From a checkpoint of a small transformer trained on Wikipedia.
Architecture: LayerNorm before each block, no biases in attention or MLP, untied embeddings.
Training: a variant of SOAP for these matrices, 156M tokens, 2373 steps.
Each number is 500 + 25 x the weight over its row's rms, rounded and kept within 0 to 999. Layers, rows and columns count from 0. Numbers have three digits each. The size before them is the row's rms in percent of the matrix's.

# up: layer 6 MLP up, 896x224, rms 0.149, rows 759-818, columns 112-223
# down: layer 6 MLP down (transposed), 896x224, rms 0.155, rows 759-818, columns 112-223
up759 097:531498521451519511494549502434463469480543540449463515513495490474539499514516493468482511476536491471466503527481519529465527486533490537485470509464512510482506506505511490458539469509507479493533546502493554494516528522480507519485529469524493499465515475497496492543495551465528481453488552484534552497548466517510541489531506503492
down759 100:492528502463507482497454511486509494497520471550507547510541460539475515506460497558539529449496486452508513489469493551473530483515505495500503499502454493497495496497517499415468504494516523489440523486535453453492502491499496489539506534494484511486485444528522474545502494494502507472524524526480503500440508532505519532504495532509
up760 100:497492494466512484501455474467555501532527475520503517513494507489494497516532488515502494453503530498513496482527469484498483484498532498491512501489522542483472472464532487488548482482474515560524518530464527536483464512498505475490503504517473442534534504508447497486476504457537476445524462536485558509479512494522539460505501518471
down760 097:535498500509472501488515486496500493467478446514510489518505518484480515487524486489530504517454516488477467504519540496506486437508488463502492483521542471531521513476475505523474479467499469451499524488511485483475442538497482486519429514521496486500546487487493476460472478480496493487502495485502494518508510480502464506480535496507
up761 096:496536501510500502482528484525501496496459499476467509534479474520526469512507502486492486461514526490515531493467518519517469548473508493508528487493511481515503486452508490504528498500537494510510491469421498466553483443461554504488491463495535511452498515469476556513539512482492508487495523466512520511458522512470492511477436506494
down761 094:534511496536502542531561495489519566509506507471505469524480490528463518509485510454480495517473529498516480518433496475543466494504532495497505483533516500462503496511517492483495500522508532473496490535516483464470468515507485496523523476503536506516525461507545489489531515472443503466479471512522449462492501508551486525500513455502
up762 093:529456435496487495479489492536461475503525514548503502497479549542489450471483524467494527511529458497547471502556492506465466484484496511513518518512543474508497499521504502519502463523473504499491497500497524515474483495485509528512539511444467513506462507497546482466513460510537507480507499480543506503525497510504523484504542497517
down762 099:499448524544536514487467494496546468476486479451565456501531507523451473491488500471468504480521470526535525480470483543479499459488477454502509481504470506516492488515508499473526520470512500510494492462499480468484489546524512482513506534474510492473469510457521522486519469480517510491463493497464503518475486502473456439490539522547
up763 100:450524492518516498526511503469509553533501477550498518501491538445529492488511477502526482462519485459480508510506538465529523485471469519504507519485463509483496538520512524513492485495473454482454517522484470479477536465479491468487431550473471505463533493527530547468481483532511496488541485494509523525518510522526503545498544473511
down763 088:493543484498470468509568472489481505483504518497527521500462489508507487536520513516492493487483518520526504474559451505502487534462457487475489465510472518541509503535504508498488534488520485466502509502499499521527500487520484537514524490517497498526482483490474517486539497521462510497458466535495512483490514505519527514525560491506
up764 102:455509490515485484475520489495501477487526480531468545478507549506489453500524496523481533496481525494487487474466498485482520498469532517558566501526506451510519533520503512485506446494479490511503488502495451496500485495492480469515462501451475480526500474487493486532444530537492517510539493518471440511506500492540502508488500503501
down764 111:461481515528501543460527526509535510435510532562471471511493489529483514492492516538495514496539486505487505491457506467539534521458512499526492495477503473522512480520470491476504519525527475535502494498552483518477458544510507487524502486467492530502506508505491449510485513508521478487511466485509501487551523506514479537489468500470
up765 092:521495520530500510489523468485543492482502478517485530444486457462493537515510540491524521465510505520550466488493534495498518543546542519489441492512443551538486514492483474472506506522521495480524552499504487486479520497470509518489481500517493497573502569527497524503462558512515495509495499506529543496513496492511509544538446498505
down765 100:513520500479489493520479458499480473487507525499485544545494503549454508486462584506477474523470475516538531472524478516553509490471453495456493509484474500489513508505468479494497540471469518509503501462510478499531519457508490488497515483526518524527512523521497507489503498471503491502468513499457487522482545485531463463496541501505
up766 103:489497537553512523497474515509503510522497522526517507508479486449491519536510473507496491488492525555485472503489514533510524511462506480495456501539532489522495496522492453534544509513543515502516519534504501510498520523496497528485493496520550447502454502486502503491540484524524441501527524490518478556536526498499485518493498515528
down766 106:507473507457526508479485524498519513488488468506464517487539555486527517438509528501504476449482499497495479517506535486443510508490509521514531520528466475503486532481487505485447514527502520477476481469510495515495533530511456513479514483514500466523521480513564492482492535519518505461501486478447475480488494505570471495462480484461
up767 100:519503545517491506483452483488523482506500465490506523507514481459481501524493501497536490505515474522504476453483512486509507516440510513493501521504473474503487467465486492477495519534493480489502488519535525493512506510527542521523483469492521512531505504506485574506484518496517486452439478534516518504505548504485507535464503470503
down767 099:493513457451543496489506515511478462464539500517523537494501542482534523513499482463504500573496505483517520494499470538508507417526478493484516487524500558441519489482516483511492477494493506512463511521527503487487495471487504433504492496476514535490460457501514420513492507552488504520533506473520520506455536489500517473505484495503
up768 099:480489504479500493525492530506511483474491507521525488479535510474499515473518512516475459535470535494536521508531544467498465481544473469484482533510509516511550471548514479532491461460526501466473499555529491505515503501522466503498500525498557482458480478480504507500483497518527541533524509502479521483523515561491467482480506508503
down768 102:530504514498514519490534511505532458507589485507489507498546462497481442476510478480503502492520515532526478537472488515485492457516504521461474482487497491487469542515493501506562451584516527491523482502513510502491505509524519495463477506526494476495495489498518533512509523532514537504508550485529488499520524518465527500488490524468
up769 098:456504497432498545458489524480524525487523521512452486488481550497484493480479539478508542493496547487519516517499460492511478497523491533481485492495527507535523537504469517499443491517458522505524470493539496483472505498522528535536490493518508478484493461490502498490478448496478530490551488522526478553487525484497510493495467487503
down769 100:492471495455499512533500524513504467491487475518542473493522459483485483493481498522505493495510519528495514486456476455505520478477551498547514445487498472496472496510506473525517520499523481506516504487485510500503496497522502476478502508530525545491498505529511528519474451512546525491469539532490500459542472519503508477523534440464
up770 091:528522511538491526468475535529523488460519528556462509482531484474522474506497544482496509521484492514487504545508507478533503519468509498512494517517523550508481517502524490477470481518499506504457533487506465469514512478521477483508508503495522500469455474510510485482503500498546509468508461535487520537509518493521523502464470506475
down770 099:428470512522470475484505478475452450515513558529521489526489510489460506522505478499513497479463522483523539484495501488493539414544522496507465522487478485481495500480492517533557537480522489480510465483512466487513508475482494483513534469542508512531462535503504503507496533481522462468534508573490477506483507500518513487508502528495
up771 101:487512548498485497455525496519540449532510514493499490490546497470524490518460531518504470513454503511485506483525488485457493502453449517505495485494535501480561461484523498493510508467463474511515495515508481481459451481429546494463532524476536512520531479527495485489513517510473511505531506455474522522472506501503508478517515483461
down771 084:559512491499443471484497478454487468458500505452497477484521511492494527489490536515489514500470516498505475480497483511478501470513485453487525447524468491456522506475529500511484500495526505542505499517469434429454457464547513469479480488507532459479513497497524519473521470478500500477518501510479550512480513527468502509505495559468
up772 105:493473515510524534511442513521507490509483492518492495513508460485496439473478546520501486551535515526511472477492489490493519503511485479519513499536498456504544453459506529461557517502526493504523506503506524500506488478549524482504521511578462509506510453510508492475502514515486495510498508514504486491479475488486489508448507463504
down772 093:522474488455535491497561538502534520494519506501551471503467503499520531518494522503504511528481515539491528503538520511480530506478500491477501505503510509504542509489475503535494503454507463469555511516505500475529507451527520500512477468469485491509498552494441483486508554490499535485504489517453505508495501473527476491526555467529
up773 096:525569546475478460527469502531509474512485488543499498511512490544514440510520530521486488509480504487515495576566447464515502508524509481475517520478546506526503527513471492518496507471533497479439480524484513533508465517509533488487512511514496550474472499503465509540495504535517549529468494530520487475479480489499480499523458517497
down773 100:519509518510478513489500465504503463557491514514459479499490502466481541527461481499526550467526510549488471485495510544511550536510524465513503547521449513518466483498503548508492487514519530487451482509512493449514494452473531479486414516548525492477513562507513531533506489498449513491528502504496511478505527520479515489545506501522
up774 094:497486449459542500490503522533537472476543534471535511466494453492511511479500538463495530492510511503477509517516500499495534501510511433491547504544493535505482506529486480519453502467526495509502494504486529483529480476513532538500456460502503522481474516527543497502545517473477537499535509515529458464458449489498481495510477478505
down774 099:531530512563457459538527513487511518511468493465511475497477502484513495516508505533478497513513500508470500503508485482463545533551503532468525523517488487473507508498499472497533530509472495495519483520473452466494456479497490539530496467525480467505503516529485504490542476492496494447517520479477489504494472537498498520466532513503
up775 103:513501531481523464510517515525500548463479478500469501510510463539478503557511492490500480491456517528525516487477534505499463520497519474472475492518514481514489443482474504474480515514464512487516520489491485542497549453476520469475507484485516509529479560503501487428486480477455468476495473536506511486528516443486486505473472509498
down775 106:506562481488510490500485497539535490481458556453446503521500487491497469516524532517471473498468539524488525511477503504497502565499455525496517521506439496524473519575505494468481484536510500533468488517489502483481562493526481486467493469510521491473487474508473511518526508516520489495475539464527438482520486509460519500495494542516
up776 104:512510525467498509497501538457511509502477490496481474434538469503465466497559478479499452469508535486487518491477535486486536512499546539548524498494500512461491459490500470487501477483522505475527540490482504469510509544518472460499459501522515514511469476507509446509498504514516455517483518474464488543466485547498498496477509480462
down776 113:516489482477519481495486477517468536517519534507470475501504478514532511438526480520460499510477489505504489484509509485468440458490502518501498494536527503524466487529465453521503479527527554496445482489485522511526507517487514540499494525509499543487497546489530515491488504503490494500529490499537478507506490514491482511507523504489
up777 102:512493526480522448491480517457513471503493496532466494530495510465507511481515532455517492470489509473523495473502474496516506539506500472499475457486447501456511481522516498520497470512521494540552514499518495460526484514505487502494487486462513523470473497508496486518510420498551521522488493468513469504452524517542516501498519506485
down777 101:517495528495479506537519509513507470513486509504478502513539474534505538527533488544500502507514499518551487531493530500512508480462517491510539506537482482473514494502472503526513441507518478473487469502502453498478486464484548495483531485521526473514474461501515516476526513505481512492541523508488510424540504515470515469516509494491
up778 110:503542486497513536481488513487497499482507492510515471521502522502513477496522503538523454520540495516450543502535519477517523475497511496556483485493531486548457471555469503529488530513507455470518489503517484496473466475515508521473521521538445540482488479480468524492464472516512509542533510532502457488463503501516487486480486489491
down778 106:459462551526468496489497475504526491469500521504504518493483488484485507521547519521515488490460523532482463482509483501516511492450516479492442517543535484518511498456467464524509495544498515549531537493494524514488487508510492505442520533529481478458500486481515516507473499517451526511519492517505472485490498512526528513498524481445
up779 099:488516527500518502502490464515541477531457511500517547522467488472494506527480496539494553503477516503546448540466491503472525506490503484488469495537541498499505500534474533462484520559501473525502489514499521464492506490472519497479562512488505520499515551525526467525501505507481493504489492479506507503482507559499488497464495497437
down779 095:486519513497495504485477480497507494527525497504551519537482485491472472462438526470506488488484524498517525476507528480516455519483502475476472449472494511480477540499498513554525489532459482525531458476482480518490495498472536464496447554491488512567517511490474558475497471481500471477518475527496528496503494508550529512533460493519
up780 102:519515482425504520492513511509535481533466531498560551477487499547490494498547528445513481493457521488501488469531513466504488515476502479524486522508508546513489464552520519514521507513498465497502527513470516536503519521521506479495521435531441549499489499505473549486495488489463499494504462487509481499508526505542478511503469509467
down780 104:486462449538538553561486487540475486466468502488512491525516498501476451505504481477501491540499518499480487492489502505473493541492518472533507482500476513524488508449545541530540475498516463466496500519489556465514507457519493521475506488469534529487454474510481521503502525486497507479510473498541519488460475508504488494502459490467
up781 102:504533533509502511476512507530502522503513487537502509506530489487551490489517552433509522480477495519489500495467491458461495463510487523484504507506554511495480476504540513472519480505494450488543488528523496484527474533493517495503497482465514509477518504495578463446496540490513480517473537480469530511503515531467473530464521533485
down781 103:500503492517519495468474513486481496486531481477506498504481467451509538500487452541481519532486500525489439502508511487494557487472504461528471457532531500522475478458489471492479510522512473483524504542505532487485490474541524507475490437512489519491498553510517520554536460521496507496503463516500499450537503502514507488532517456507
up782 103:483456555519472479446509499508462479503483509524503504506544465535554497488498502511498496493498508518475481567469476471482488495479468486472495534470508581484527480544471522506515497540516495480537508490501521483543494529495542519496470494505513524512513513506510522514495492481524431502519520474489482483476533534533509527497487462502
down782 099:504499510475529527478512465512468516473500496498488528499528513520491484499504520460536465522486505492504537498525503515454498461526490500490493470516497490490484462507472490493487525435514487493511512529475499462555523486484503496486500526457452472466482528491479401531510489521488459531487505505466469492506499487496488478513527488519
up783 104:499522509447527525501492463517440502475510500475489510482487500482512479507508465533482490483493521439513500484481467498505453543466465497488474489507518507496486484509494504450550518517481498476489496484523464525422558490534491487530542468530521477521481498539532461467485503507487505484500491497550517458503484500468474454474525536504
down783 101:472502501482504510490481493475470492490504493513462520475506516501537484526513527465495465513530478499500465531478479524477462514469502524512515449484514476531527471456496483509504509530544492483525470492477505556479480533540551499446515512512471477522487491502479487514512486475522465526493555516525514514504504485510508512553497451479
up784 087:503545472463498488498529489514488504511520511492495515500513523494573488457477549522477497514513495479539460523481469478463523439517513527511490508504511484489450448491527478494529470533509516496495514509465532453529509524536557488455522473499495509496481511515488540480485539493531476521530485472500486515547508519555524514548505491550
down784 094:511517472546527519502518479518500483456523456480518500473456502465503517490510487535489495494508470525530534486476506529513549516469553503526496492472474505502494510507522511527450489520476519498533484484479469497493503541478508464520492541517479523475497430472490514517512493482528485445490530508499470523468519493501476510502481491497
up785 100:518509508454478493449485477498476478507504462486531523473497486497525522476472484539458493503481488507536524509567510507506504481499511522484514517496454497528506536465485474489493507552501489491497525534510472493505506513459480478462511564542501511507501479536485487490515530515496548523520499475447479485481483572523520511513553503513
down785 092:450508495518492514532483476500497487461520554499550483518486523468473495484533476487497460498542465495506489498504490493474516485501491494482489458510511534463497480498555474452488478530516533486515469512508515482528460507507478524490509494484484507538502503520530525517518538511464473512482469482560516495507504464501507455484538513523
up786 100:517477499482533531495498491526498535562473516469488539453429513524532470464508502511523504437483497494469518467488521484482456512539498486530486515458552481465489535533490504460523517486500485516473475533481452517435526523538501527554496522504520512521465515510516514491479489544468509431485500506473479521527516503499494491517489487552
down786 111:488507507510484516487504517593524468477532463470515516531516503493514493443497552555479509488507522501505484542436511489513472510480514515498493498464512495520500529518492503476513488472484524487502478506541468478503487509495497543480494508517496469502469516501498535481544480543471468500518534525502487505474476526500518515493509479478
up787 103:514451454465494540465478467551504491517532522501504494447510525478453515476413468478524512470480527497493483505498499467548528517491498476479493487553476524505496504497453492550476502517499501500528524538474510500524527511474506495452511473508524491468492460499567510496521469551519515513503525515512508501537501528523488499473486532516
down787 104:495531490546520516493488518471548477498499462513528508501509534475520460466527454502454507493495492498499484496496489501477462450484521462520533499498486496485484486499494515506476498515495491516487485466568511512497517477475544483525511492471459489446480507475479464500528469497474491470494525502474536508492497512489490504476450494503
up788 104:506492473487475477489479487517524521544499527491508472516515486482489469472471504532469532459543513506486500503517465471503497504503484538507490547500519466500512487507513537498499521486500485499531524498502500449520476504515553517500513530484506536543479462488509487516461525485520514485495504454530512519552517469494486545499529473500
down788 091:493548515520457485482501482487494449491511501482510514472514512482505546436524528484542493500504487509484472543504514495502490483526490529499505521471510546490513545489530527541496523536504519500509524496486468457465472498505511509490515556509524518489497476511519525543518484524517473548523486529456477513505503527526478500497467485502
up789 098:482516480492514521480551487525506518483525479481539479503448523511510472482485515485466516517502472460512477476490491481496458507497538483499524534524544506471526510522528436516472496473490525505552487509530486525544536513467500487510508493492506521468484540505501509525518459477499464557547514529532523491489489507503506526480459483516
down789 096:510509501523483498450483488501526505529488522505432526539516533518487495492453467519520454517499481550517457547529512481491503515442516485512509530494504474525516556535490512471488530451542476457501498492482486511520509526463500493521489500490536485464473505508497529489469542511510493489456498500499517482498541531520500481509491533467
up790 099:524497499481498536521452490490496481541548517530501520460460508479512533499509489455537519520446530508493480503503507514539556490502527523516479498470513531509513474486533497506480446523448493477484484527537537507485499510476503477533506495463520485502513494471493455501516482557506534485488481491518491538504495559471528495504508539489
down790 098:466493473484519511498542509566541482508517508511495470536527511534479483527471509478496499542489452490493489485456529470484502494507504531475441477511482486506507501479532461507503519484502544481498520510455516507500482498501521491490524470493534497464544514492508514479481481442502472490505481535550505516498537510537488532464553514483
up791 094:505526493464482484482542506504481514485517512511513539490468513535546488486521449521522478491524542493464508519512464489514525454480483470555474532482447497479506496511493543474535450500495485437508542518509506505469522475509510494507488482485511477501465503501546518528477479470512479499492470456510491509468517455481470500531522519489
down791 102:500520522507494470461471510500494499474477546490504533531503491477535524499501464487493511461501459503481498542478527519502485533470495462503485500515534478465510510497420481499517497518492548483525532517481483521527482482473502545491496497516513507519441503545434491498499504521517488528480506512476510506469539487495509468512533484492
up792 102:502503501496499513491508495531526519481483563528535456473477510503469510460536519485492523469522501533458538487495503528488446510573489500510484450534503482467479517496469504473480507466493510491509513497467526537480502472473476525472478481521468526520503479556521490484518453511490530493551530542491497512494453516488488536507511469493
down792 098:484500543544507502476514539514529524491489509446540517492539526532509467504524510531497467531518477524502497480492500453486457508469458480454544474507451505512488516494493510510473522481479484540509454494485473510485489474464491483511483512490504482463519498513510555495492512532524508446468489452481489484473514541525538496481457512494
up793 099:494481533483486462507494467495537478542504440523521546511506539518444501480501438491515486546538514509479508520498539531499519479507558542487446521503460533520468513495469501492464453516470466524533476504550501524465524489477482518509550481501480447510483500502508491483545528491499481485513533529526495483468481471507478514506491466471
down793 101:489511461460500556511505513510512484500497512513568498499533520497462530556541518493538477521549494522467527544513492509498519526521474500463528519525529499528475499493495493542494492522504475508508539491445469518510518504504489494510470522472466517535553513485519514468538493491472469482460508503468494483536509490505548470515535490514
up794 096:499508535493513498470469475452506518520538550530455475474491467500494464523510552481503504524539521529497530522571493491511543526486499496471481479466516544544528502514537472476527521474490497473499512542516508479515474475539457528507492457508502480502527458456490499511465504470518476464491506513526493513491493516517499540505486579503
down794 096:511490487525463504501509546470506492488498477524522507490521530451515500501502481483513480468514526491491518529450491512489486475486479483505491491504441543532490487503484565539514499511493459479508453481512533498487515513515470535521493533463506509478490497504489501512508527528442492501520480492482515522523497447479512506478487458473
up795 103:498493532519544513476506459484523499513579465545475466478454541522495484486494504557496530479514512489481529527518497493499510512485499500500455483487523496478504494507512473489464489494527501546513511478535491481492496522490492529549500488520482512532504454512487498516528453546484520494564499518468488526492484498509474493508480503471
down795 094:520493481492520438473483498480503479514484511541505489479500499527448489482475497491543448491488514503459463499505500553493489453528555498470528507515538488476519491469455521503487472465480496504526485520523534466504511500448487499509473501543481493490490532498488485484578476501450526523487513508490465494475465522476451501507500527486
up796 101:469478472492507506475475487534516514530484496478476486505463516505527506508521498531528498491472500490509507540512536515474474503497486511481531456509484516533515462467551517502510506495531485532524502498479459484500491514512469499489503522514509515544483453544495504481490501497505504520503458532501485553493542513421527520515485468498
down796 097:559514514521508494493521481528477493549469530496526461535518470536503528492512512518519508492496462535504460490558471488535522455541485511521489517518515437517514518519478484485450499463465490466490499529459518473509503509525514518506526509526479503484508545536508494540482509532522472507480541501502511506476535502530505496539537469506
up797 102:469459536493478511464524497526495519521485467522505522484501500498481486530524497476470474493540530526456521534487484496483520518490482491551479503505504514533486513474511502488464556486514522467520476525516475487515494493532495491492516503505457525530504562498514515470494522516529507530489548529515504492487519465536477521468482506480
down797 099:520508489518497465504498480506517487522523500505494505451511503447474484483482519500493489476567482514513500492519494493486507486527533471551479498526483552508464477501488499497469522504475530490431485519540533488494542497514527497489489524501500498506488483527500515475452520489517509525455553495456476495492485507510523482422491530479
up798 100:511469495541484477511505570493492475481546483548502464489491451487501501539499489490542531492481491530474486575492509460478515482449532560524517557537485492462513525526496484496493518491511476453482501487503496498510510510488516437540496491514503516493523486497524492492483486552554474507473506498508468543483482510477462492494466543518
down798 093:538514467473479512474487497514538490517534457492476453512502517498497490482519516485489510514504523488472507488484470477514464521523439468512500475485483505496507468505531509514500542522466509556482480506508489476504508489503551504441530503457488530520539531510538524431465508438477470492537461512541508546501529478512526540523515517497
up799 098:512517474543494428478455500508537530558466531483517515485488509515434496503518520511481498504526471491549447510486531491448466489533470491498514514457499506513478507499489539504520558491482450501504492511530502489478545470473532518465497509511563489505510486505470505504539499524460479506515494504538471506480514492501512529514483492489
down799 100:521484523499511477475505500466510529524470509460479488496511507497472477490486507536512542501479487538524440471437484492491463506452515491513486505515521475515559516473482427526454489524489508493442516483474488494504496510463497493520480469507466508481511503481527520494494503476502521511501516502519507568487498494462490460515526523526
up800 105:526463509511518521488517495517482533467461504498465513473496500507495506502488461447504527488510473490514505488535533479493483574524522490481499488496461489511483534480528461528524483493523471481477503456485504482501508495474483473496499512528512508494484486525460474544488516542480554482500485501540491505480484490445478540521450494431
down800 105:505483499487461528518472526513468514474535436435533510500506491490470484520504477575542496521496510508518531500507526489528492487511514510568528512449501488492485511459531489503515502517468511472465474460490512486495460530515538506497491475516488511476534496511495498507485529483457482467519506543486547514520546479498472489500492471478
up801 091:475497505511497519527480447484538472505524482513448458514517473528473473543511504522503534503485488488527475518511543528475521527499460463510470539460516453523490526515478441505476473563520468506491503543501499480493499487504490507546540494485466499516452472509478514525485480514505503495549545485475460538502528501518477525509478513496
down801 098:516513506533521460513534520532528468503459508503526474482492520502522492495518530511499482488452513539500504497477471517507537502474491478540507526529469500506479544497436524492523522459556503519496488467527517467494565515495482485518481457528491520474522532492483444492479497484518466531476447493513532506517455528488537505486480544463
up802 095:481479504455456529468446495523523511474509481507501516502502501491494479501516519522494483497516505514472512514544497512512449514482492503525496504511515455521510532530469510526469525488465539533502502472480483454470476518455512498511495484478513532535522454507498519501520487454504538487484493488485525490460511520542451491552498457501
down802 096:526482494465466504493493489486508515499478495505483492492491538518503486484499528498482492475440489460489458513529512509479519566495503534511502478460481484526488523468481485473470545512495496478553492499490504554510463527436506478487525517493524499489475508542500533497506527515477504519472560503544495482552437526470523490528501524488
up803 096:479505469519496570488526487457471495460522470467465530500536502448539512498532482493517467504514569498532486465481476461500489518503506547474503512516500452499480515496481428485482515466493463551563544526513504503430518499499528499485519504530505504507452527509504499505507520498499530504498506501477500484501509508525509510526485502504
down803 097:484522450470456472542522488485504500507513502504440452507519503506487490512507463488521511547469528510468510512490475527521511430549487478454517519519549531501466464486524517559511458505461523446565479524481478540512584492498510512507518501498476496470501521513487464489485503455449481486516517512472480505516515511484509494484529512443
up804 097:465463493521500506488494492506481513491553522479506498526507499531480473503455494526499522493520462447520485495462487516508489510450524508504537477535505498516508510501528492490508515508484483505486485508523504525512494508506543502462527467477500449524462517507516478527495437526511485463505516476466525500491509511560467538480511524545
down804 100:533491491521529480510516496499527454484518486466494504490495528485510533540508508498545529505492478482522492510482539497454506503505504511520500471524488499490527494526483450537493496524489508515496493490506504486493494476498510501476473478524490493483528510488496515484490495459516525527532485451516450473512519488506510457474485522454
up805 089:508504505535486514504535505537522549501511511506483482491547505523552532450515509514520470496482566500476497498562495487517515510521495498505497507479471450560506427483464455511483510526508472513503517508516534498527501495523496510454451504467544469513464491485487494493487459514479495479511523479497484547460505498486476505531489507511
down805 090:490507511461509477512505517486519472493445505497511477495504512501496513519486483532484555503483489497527482508491495484506510474526478507535499489514519548495465505553518491483514487495454493453529454475474493470487538549498488531527518528491461509545477473508516489470502488498495490473537542492470501493531551456505524533503514521492
up806 096:491534445501490516490457510498485482484516512514521480523475503501467502530499514529543518470508526452540507537532524516474473488487450505543510464512490462486488494505456495498491506479495522533477529447533499511508517467466523536484556504475512456525520522502505503494459494499540507471550529517478482497457511506477521479549489496532
down806 100:464509486502449525524529508494506501486483492514474487522499495548454482507512522438487459521498473516498482478497526499499537472476541552480467502539519538458545522467503518482468515494512500506494490497507485483518492484517474524529522523515477479523506504508466474500524514502487490492492502492514527489485499504565509520491505506478
up807 097:532496523488470491494519503507526519518515469519482463489519461453471468457540493505510492479538453511489525538462476500492506465532493497469509514476508479484515530529460507503493527498509472492487514534490500460484479469522513469474516519526533509472470509488477531515499521503520457517528480521533460534529473516542473527460467521492
down807 099:458493497506471488527502530493470500478510503509502531503492503508497468509534502488460495506503529534516497515526480546515447525453476496469493502521494526491524449484466500453493512481541485471533537493528534510526490502516498522479500499506531477475487558486497498452509505501499502495517479547503534468494500472482474514490513527491
up808 099:502515454501499493520546538490479457511423494492473508495505534499567491505460479481488515515502490497492448478511471489493500550476507492489512472529521509541495507520483497478551523511521471499536516503548522520478505521512558468464480516504483516500495510488494504527492485482489517487446524521491539482506465495499483498495468563481
down808 099:527500459495519484524530495506529523461511511510544455499496464498499534525475482500497481502489469494543492511533464475471500475491501519481496443517501527492532532484518506511521527544509499471534530465492520485510521501523493499557516486500513492484481490479500455490480488507469461469540508546491500514539487482451470504464476501524
up809 103:587470479488500526489485513483505528531508483497482479531483491468494533519504487545517520473514488470505492492462521524477496478467537509505500501491474508522491498468537532493480524502512504508515475482500485481510513512518525526501482482468523466548487496520546488498463494497466477483513472496531494476502519569549477537479508490494
down809 104:499477541529523522499525519486512507498524485496521518469520501487488445523477500487471467473503482503479511512462484478533521524527496466490527510506507500496521477448491484486517514520507513509496467491513521487549493513474499499497519500469513522503488507476455453486512515483501440499493509533502472500499461495448469463486466513551
up810 107:528498490493512486470532527518464483508518502522499528509476480487483499533473454510487525460471504503515488522512478484484513534508511479507459486505482463553459539479502543476531491527508507513488527479478469467474534528483483465480519548525491532523525509495484446507525526514486496502513469471525498520536518489522516506494551532465
down810 106:512514466474498489540491527478502511511479462558490509468455487530525441472449467499545518521468450501514500508461515508547464504535503516512532501497542504487478509510538490479463497551491518474463490529491495464479485489500474515523531475515502531447492423485536494498493499496478535509460470501509484500478515496486530475565493523494
up811 095:522470491480510517514487519519535543519518529502519554534548470523493508521496529525480484566464471541494520495480522515511499501496499504555544496507475498491511457475481445499462466520469523520503516513496526486517513495500476512460533500514440506505515463472466478467504486484452504471468529490487451464489521480501478510482547507507
down811 095:507479496540536474529503520507523488490495483507511498500501532466526489511520494459513459534452529532507537485467514478444484476486486489491514480519479490521541504511486518486501504511495492535497488517522515510513507517505471511543482496535503457477480492529468454539527520543478517483505478489471482455494510494497501510490478492519
up812 096:480508508508526472488498501503479453490540492500507504522533542482529481469526493518527483481505487490499573502489528471455502466519472499479483516506492531501492504510487457546486541500487488514502510528487524482473490527431581500427485501494506474495507468538503549536487488507515519483478491522539549504467505470535482528483508502480
down812 099:562552528486492483494494517529479507490507511478558451555475517476458536472482490468517501486518484518507477498494559519470543507483531486546508477555567523500481514516500495492493492522481484499519530481450501503507551507502505506478514478536523502474517490517497483529510485518507497470512508521472498463446541467460550522472453509530
up813 101:553507485504526533516509507500475509516533531528490504463494496548553475518540517485473528473477496509484497460540512532492500523495463476492515546487499543532555554502524472484456517535502535511518532493486488485485515524515491490535501445457430506480518515525528470548499496479464507472481481512534491499529504533485509504495496502508
down813 103:541500504508493540518501540522502479534492483544469445529531540499497520499488463492493479536464519488494478511527513524503490541492545492511512528486456526517457486503472517477510523478504499449493480498511493512488509437485511523447549536525513542488485459525518512472451497547534511477486508518544543508503496521497483516530490532471
up814 120:527498514480511532528512496461453471458520508513521491483473517509491535514444520513529512515470524504538478583509498493495493519525541482519491503543507502478497449498503494471451520504480542500480508483503479545516544494497513467441471523505501482502495502521528559500484515482526499533525476471532486529533503495511500501496509459477
down814 115:536490488491517522525522529478469492480518521529567455475510512524480517511468537499545483515489528517498471583488529488521500498519542493477447533488479520509500511459504475496437509504488523484497577496517536514490524489462507491481498523506523508479466494524478523508492512497542468530519512500481485515582507524528470518476530490532
up815 098:558522560502504539485483497482502448503522524528509490474485471493498524446535527477482452487495543491512535528499480479498493517480501493541489537524484466520491477541441518489506473510526452502483518489493529524490532458513454502496512472509509469505490472517517500472481516504497548499519496475494489469515490545495486477481509523480
down815 105:458500492544543519473487496539490457509529474502484474492474534470540474544456480483510475495497496548473523463485523507464509506480504531499519493438471491529533471535480515500502562490522487551499517504483515521508512489490453495515507555467501530457487508479482546509497454515459495471499534499472479478539516484517472499486496538443
up816 104:472534516482514522544531527503519467480493492497554519446533507515495537483558510498502528514506492443552485520523494479476503496484486477513502503490499489523529456513516510520517495503482518537465510482479499462492516529551540540441489501460539465496489502535498499509485516492521458531543513526532483455467534469507515539508537466500
down816 098:456465512475510510539524483512487514497494517471512495518496497490483519467486492451531491473459509456535496503475542501483504506440484510463464486472502530499482488483498530509495519490499509481468510506498546525520539467477531541525518520448561478477510493538507468487513500480482474451452482506502522573513473515488501521476474484472
up817 099:499477477535499524468456493467505494460502526501509480486509525500470471484461489522467522509489529483498451512487502458535528503496475473464525488510488451549515487516525452457519488460494501486492479452507505496450524519507475475522515487488512527490526501483505480488497465505503455502477518477501532544456532496494465506497508545504
down817 103:544510530530477514521499496517514474582520545547477539491483539494457476520519470469552500502506499503471552462506534506482508514510536511495499496522453478488466513494515480494534484482491498476502481474486535510513570497496492508506484508445476468530457469494469488490485550542517534493498488496514470504487498510508482485547501503515
up818 097:522461564483487544477490495500486470461489475546463541478568499495490505518486508494515503508491502527531528499490497495489519468538488503531481493517480494471526530527504489496519513541504542560547493490506473469491500477534447498498516508466469526528482489512485516510481514491483522473518517546497495499464508503543499517500531499466
down818 096:500527511536501492501506532492529484515507523439497449511482521488510501539504505507481506501487525509479488525533485542479507519478518551490535516453546500463476480493468543476517488510504470472536511502535461473527503512452538508472519531531514498466452527532488471465497484484526479457489522504502485503484501492467509502533497462483